Each number is 128 + 32 x the weight over its row's rms, rounded and kept within 0 to 255. Layers, rows and columns count from 0. Numbers have three digits each. The size before them is the row's rms in percent of the matrix's.

# k: layer 3 attention key, 192x192, rms 0.125, rows 109-125, columns 0-191
# q: layer 3 attention query, 192x192, rms 0.126, rows 110-125, columns 0-191
k109 095:093159127195127114187120146130145144135144095141189136101128182130130180094133102107126066087129133071137153092031155154064136151091110111106125139148136141156073144057038124103136182141170130142154108164105101159114131106174115108085145174140167116188098104130100073116074184122103141147106132110180126139141126135100171134146167154130141193080158168088175142122195118112115089072144140157103135170164141157152138112179108125117139150097126136069127175162116073081162110207104146133102151079115138152120170205135149131159115107054134137141110139125146153116147137090135129147
q110 101:089175138144087196181103145143092174116122173097128137134173095101107165183138107107113078150110114172117123096147146119075119103087152125132183120148125115110142136097105140102118128107076068049135150116195145097118205105120164111137137060120102139132127150129148078112136120141111076124113127170104103197109126136058100110090141134170082118100110112186113159141120134126130117166050188145169130158150136138127194137153084123189209107155038113126135141086111147103142147148160151141158135116176114198145125062154144151094108180093141145092166113110117139165112123159142188163
k110 110:117146062119121131155105190147138150174135091125137039141139086138138148083118110116091141115157147090179077141126089090157080138084156093089092123138123097149141175179137076072101066131132115165129187148146155110104182052129081126148168182121177148125100175070070121105146110128170074095060102146096133118128142141129100115096168202130126147123114114178123105088154141168137126106091121115128107125133140119122115176190139159158088118151169046124155134146113074160097091161145129123149123148153107120133170082126087146101135120153172202092162198082125117166136093093164138139
q111 105:128155058137190069157148136156151140161084079140161113114120106145122131138075118149076131138107207189081174074122118118167112127149089094138150067157118132151079142139141128143122105127164125149156106139091086130126123058118100194178078157133137129186087056127089092183115115183167122172107144135172074160125101131142132129119119146161122119124173138105121101170119179147111083123089099079091117111209116152188112155126119164168116092104130112136124130096085104168124114137129100133134085148050132124141093165149126161138125159217170082135137099173118165161054107111094142118
k111 109:158118148098199117182094137067104130093127108153097180132074132157109106168101181143022156145126101163099138129159126080086133119161096084098137148190137155158129123085144110100075179144152138191130151152146118114106167149137115176125135167127082067124163145181153075175086140127099133101137158115188053094195075146134160145040133192112150102145150155101098075133098147184157139128129125129149150118127152166162140115102153089134101103138118134113166112132153150121156072163178103116153097109105140126103101129112140119124119150129180131197097060099066161173139123123144138125
q112 120:106181093122073090212087181100109087131118118123137159145117066095157164138125143160116115105113135099070122113143086174147138143084135036123147125129126125078128082139116079150158177154129116102154145197146113149077103134102082135119116132170127083158175137167147108137079121177135117087141133130147162097135139129119126102144102134150186119094186132113128142147111086115141132132150131088079095165173152145141138132049176154123053127124096148121085104158133122092100147162119154151064126077208106174127155135126150111144134132179120214127106113195103082174158087128116211173
k112 113:081156095062201134158103092126136144109117089111126063147132155125132123149081150084140088075181098133130087146148141121158172106157143136142148094091097135140082146113136146143134129129101043159128161088156179149098155123103187092199117125121120105098088124106104111170189040178109100164195132138119148134146150130141150175193127160187115104113126144066133140091147157159128112159135162123140076139135122099102147132110100163134075099088089092150066089192142152137074113072088077159153163111157139183173142138152137145164165109141134111111170090085113163149118147124107190083
q113 112:098122073112090130143147185114073112151110203080112131134156090187052099125122151133104098093051128154126159122107158115091126096182131140110100131124182115078137104122159087149144131135128137086121147164125135141168152125146153089121126137167122139179193137096170186144042156109077120098087130152126150167048155097179150122184138167095123129105120090084103126122087113116137154127111153123149132170177124147143106092133081156094149180163099201139051112141166122217118132128182133166142163097195123169137134128149145100139100139172104116133096127128141180125130073157116075165
k113 106:105128090146152116162122099100097161127135142131094066143118099139124127176105114146101127071073160104108120176134051110177151118182107140088105128071137141108123097118146147166144149141099129110215150092104100147071143169110124132174138126138180128084118096177141142097146090130140148116125166034124093158135131124080099205169159183102135153112175134082176107013144121092127128139129201151125155141154127154152097133101177124169130134106144186134111127103170174166123123159119140159138114178105063139154164080166092085163157112098128122132077116093121173134185145109084148079
q114 101:130165135122078139112155142202161092142168171159158152107114070076077114137100112161176114122145126150119096163140148139158113157060104106115156093131123071074111119170112124088066131154192114105188109118164066132118107098121142105099079140092167169138117116133112121118073154088100168140127132124134163154118099122229090098152135169117099147057220180124111108167121123121118140131163152100123132187134099168128126155049132131077080097128123142160145133123149070125083144147118134161139041144123109153126095078121149117123092058136177150170186126131065131148150119147100142131
k114 097:124113132093128139127134121099154145079067086050064135106154115088103127134132138151094114129077140138150126114137158110059122110107127185093133139117076152093127112165150133097133143094149108139079151089111187108151171099084130158143159132111083083160127124068152057149133140137114088126112114127126135147107149046127073165082121130167053144086113137094098090170073118169109114108174138168160011144137142153162164113139124124103127082115136090079131152149153135195134132137099088107114063042107135134147142060165120121139093072123166104105132200115104187145107143112141120129
q115 100:110138155123149094125109098144126093126158147136140088174104125143174157125132067132106137176147155153183080157106198102115160098073142135135120136176160139140104169175198104079138191115177175074134133142108122114088148149089102112132159075153123189123168163184132104108171046102155125115085119103117146154162026170161129118128157119125154128139138194069121072121107122082110090111152094097136071145073139079193095131128188100162143113157091142154180128090143128146126160131151152136092113140126184104128109134133099169167122075134126193110093134162091130136052121106139123100
k115 102:072133137140127192153141088170123145049173165125113180127030120160168141100104101104153122144186100107165099101173175134142124210182168115121121073152084131159109159146084187130118120129146082141113096171081140080133113133139181137155134131109122112133122188124094147195108144134109168137159081114130102101128078105109098111155112122152108144067111166133167191145186143189112080098162217100148123139125098100117125116096113084078126125139103082204142156119138143140145127137084102105125105169178108108118115131112129097113148136093170120067119128117148150142123156098084206104
q116 104:080092126149146161068199112118138127081130149147155161149107104142155101127086129162164167132184130129087107103163046191123115139108119151124111155155170090158111114174109089129119155151098134070101132114125110101091081136110146104133140136072108115140165091084132155163154120134121166164094131152108141115170150136113083186101077105150181138102149109122093073067132065125137092117135146100119117154162126192177170127102152140173120083187193108103093163173169115089133052172160132102135098129087059110058185146175126134075154139083120126127092130092161084126119185152117181115
k116 102:168097150150141146153195116128118136102124125138070115125148134119066119169146132152107125136121133192163088123094166115095147160140150169184079145129119101115043141137147142119108168108103132111122112109087115135125103159115121073133124149197154116173124161031151158145079053107080122122130172157123177127113128145178152116086097149097075081101066090069140156095147178178133099155167131148109127146145095064166115134160151146122176144115156130110097064147145047152124081142100094125098135073172146137127152153129170144082169148158142083083168196088102143084116096067124126138
q117 098:155046099180078105187154146129155077145138137128132120121096108173097098166155120062077144144117150121140215098112147140024154097095113140179084150107152129159152106070090136065122107131119129064099134123164106116069151124170135095153137129135146144105157148120150205178151146135083105160179149160128163157123101137109112147165106134121091099109095074090084171143113135132155113114175115106095125124148138115063123118062165127136113164166084191153064159123147127145107101135138104183133067128142080184126119109095131136166116206155131142126162148125075133095105117080141124102
k117 099:116107103128110119147122093170112165113101136142143126146153057155084128145119127077185125126176083121039120118133078062172139150161099107119162124123160117099132141070092086126084126117083104132178143134112146109168160140115061109152141077149090188124124151138080138109128120116099097191103179131127150197158124168137136135084080173106105139091101118123213109116181162124114141028163184153095137110133139158125055173142159132160109121112117132135095096135155124122133182102135089159142176191071082147098115135136149106129135174107121146120063078111094084135168159109084185124
q118 103:158049110137183152101146150115068144141153173085137114161195117151114147089127074151121152164152114139126119106111101105208123102152175177127145179153098117154102165205129162102100146081134139115152180152149128144143131116083096124090115131135104117173184100090073151061161124106189096129056107139119117127102183125134135144152101168123066100116115126134103153125128077169110087064146056142121119198182178110116072143137131125119142132073118082181150115145090095126125087169142076119128125144162090151054149142101138147141177130166075158123117164081092120165112152112128170136
k118 108:127000068185201101091188111127147134124073141123108108118141105121159146076180078107057107189099103148119117150151165093126118088104123070128137112073146160163146119153147130115137124132094113134103188130151134112090091116095090167124135205162158151127142121189127188130126115111115121104156133106139135119119088137098149088116112089137119135124120089141081140129132142155111112139169115132156106159162133067189177101071125120102120157118130146172121136157148111138101129140204168151048101167172083107146137105083161180160116091151134104094128113081098135189140201095137135098
q119 099:131113168045152125129118153045113135106092040163132088107148115150146079132064115197114111138129095129148114165081077111109104100124207157132130129140145109140130117125151165133060139076091103131147173075138104100144081149181176144136105123094142141109108085107089142101174111125135107118122093137147100081153138154118120134119157143128095083022102176035182102158108107104118117162108128128091136094087180103090177142165152156132127126131132126144104140155113109131092160141162100094090117154139147228161151094071069126131113106115115157085182157146147106153111146124137178122
k119 101:131149114063117112080135115116137106102158131112087137142128103180131091154112151168137124126116185139154125147122153091110104127121148149161118132118126157096142131151208159071070143140085107117158196096124150169200186136127170170151128119129168129117156196150095159150110132132144117080133119162113106108211138123160068117144122111178105118057135143166082143128184141154174109142177081080126127141046121073085162095125105129131126174073105155177139075143160092134114106106187074124098123192118144139068150101079124156199075134114122108107101122117182173156058166116132127130
q120 106:129107120163179149181113130098172191162060136100112193116132075120144107174131138126122124093134127138129123129127147156072208084124117120174081155117100130122110110064113084180114137162138087041080130131171088136176081119160110090130124072112191097157144125188091121142131101148137142119148046126160101152107156196147165163123134071115181122165079126145099187161128142130107125193076133156126114113168150197136108105089152168159092115084159120181170136123141115120129149178078112094107115173110132120124109120136110132114123153134062123122124099109110161081196130130162179161
k120 100:191128078105109153088157110182123139135107164148087132069131166115113201115126146157076102182160129103119073128167122154182112129099147114146017166129149123120146157094114127098132130132148147181094116106171119109130152093078129090162140161111173182098119141117054141141161020139124112103121082092198143114131137129155109137145133156124166076135115084126085140093165099218128095104114143113098135151158112148156101130109115136132084114158054140110197142094117109072103119114124135107153206138170187177126129140144152176151108106150130113133073130105133147092128129076128126184
q121 103:147155169102087137092102121119089077166103097162079080130143184171151191166122133156251153136138150113158168061073132083183126124102110131143146125103150123104088141103128079084098145130091152165179146165149144144149097167158174154171127105172115108138102135108127169116124082150081139201167153142123118160160159118097125153133072098166126040135149109179125136162073125090123186140169127100182182144151091118142102167130131159075110142157100183102131099185103108133146161127084099139150147096097165123084128160150075150128116115167119134095129116141136116108160115199102109147
k121 107:177177141137113068103121106100171092143140130145152142084145134091111095068146102160138121140129206146133106076139154134113123144148168109115144108131057187123142099153189123134143061109153171123150069085170198210148139126052103130083058118056126102166120102135142176109131133111174132139081180151169103131148134101159144082122128136129132141157130108137127077101134114103134111109202108150157107094074137147115111177063159183134152132185124108101148071103146097141129101049117137147162135176174170111118097100153104136143140093136106134161106159135109126081107145162106212110
q122 099:115166154130150131150160134132144035122105226138124157145096171083155154138126161080117174127102124143126145147153134181114096114089120121143102175110150070130125097162068079155124071096151110165119141162127172113141190088148121057147108051103126145072094128112119094170144144153067112101146150166048066133175182132150073135116123111160078119180177122117106166113157193131090117139124171111145095110158150118077110175075145101184125104081131157093118160081105189108140090142123173097133103117147082135086122132123136130160127113117148104177163097097111165094096101099127147146
k122 100:147118117078140147126069139120119145098097148091162083147187138122139183121161151053136167147106071124129056163164077107145142163143133169112101127123175129140161106114146087137106117119097151121111137156090208109135150115159134108115161041170139117162149131096134118127082111165114085184157089133110163094167165149152150118094119105104157148227107163189160103107110105161099130104129148177181106171149179108123111164167122115170128102140121101172130160101098122149065101182145150082187156116114129118204207109112171108113175109083083130142118129089085119154107070130115089135
q123 109:120097133122161158130143106140138071134111095104139104119166142139098122102082144152134165078118112146132054193104172173115127141105210108094139055101121124151044135206063146090191127117133116155137120093082145145073080144111066178090138113100138114154130132141102195126120179134156167106147127158067153068177178095125149140103164132161063170161104127122170134074133140117170131124171109141141090112153134123085120079077115105151151110131086149128191146118114130185123155119168053116091109137126085170117186137131095137119126101116162179183145171177142139126127151149097110118
k123 097:042120151125108116192080096176122100142157131137138100165158105138161203104087124129153123128102083182096111151137168077109116141114133190082160100072162181159161099109141148107150121088118123122126141151084132103177082126107177114193157174110121119050108124105158209178084128073034123149112137124075173127125153091148198161126103101135124117133170192149115131144120143150178111128116152178128150127155140085152109102107120141073093168136193167130142141102119124144088101148108094112122126120128178167108121113109174112182092106142142118115150144131060188164097149094106095145
q124 110:107128193136117138131129147191087125045145129174163086148163114135129131149151064137096143065102105125161063121130122071151182151111130171130103077082130165135083125132134135132168111075077096116100128170130105080129113099114144091119126169096141106161170096137181123065077123193117128166185121124125090096158199149148153096087157124164144161107139111135129121079111091128147147142161160113145107138142150134051111143180088110160111150136173109160144152158162109115066091158115159082169182166123140088203162113159139080154126111113173188160169123192104186156103159125109127122
k124 107:094108168082163099114103080190134115138205119113111095117108123123135135138168200151128131095109145140209080144177116134148113083156028155092163102100097130092104111119135190110080098155145133127117139122170068124113206132158100090109144146170196136136082112121146140140173114133117079099132100154124115137122105125177169144129162140167176133152157177096149155092147151147192106122078139142157102118127090110062148165162085092095094106140074120109151097125097117151135094074152129098076101087129109162175067166151081107150090148103160146134132122153097141060079148169151094100
q125 103:117131104159140107134160203141123145131182165068159136080089104107131106142130148173129093148172083053151124137124164159104129107079112162111084106109095159143155130126110165146101142163160118145110111101081091164087134100132149101053140133145101130142115125106216148158075056131154196130160124163139079130104108142171149109142101087097142099072122144122090186170133120121084075137148135103146146151186089091082083135127102146112119206150113153105192155101119169143143193123079149125161069123109150109127165115152146154142100114122157139218188126178149147133114085097171116067
k125 098:146141140136082140061105070149110168146143126136218105047102114096110129082120202164130086090099117113121073123144105128107101161107118070090148096167110140134129110087112132180074138145073106135081114139151123182131131145056075062133113134124119156158151096156159076133139103172067089157132134135117108138155061142074189147089075189124111167168175203142129094077096117094133150132125145182150105129111106146138043131157178159090133172055148161128143130153102140093136105134106130107108114105114119194134150135146143100143141124133138121132123182138118189152142116150121125175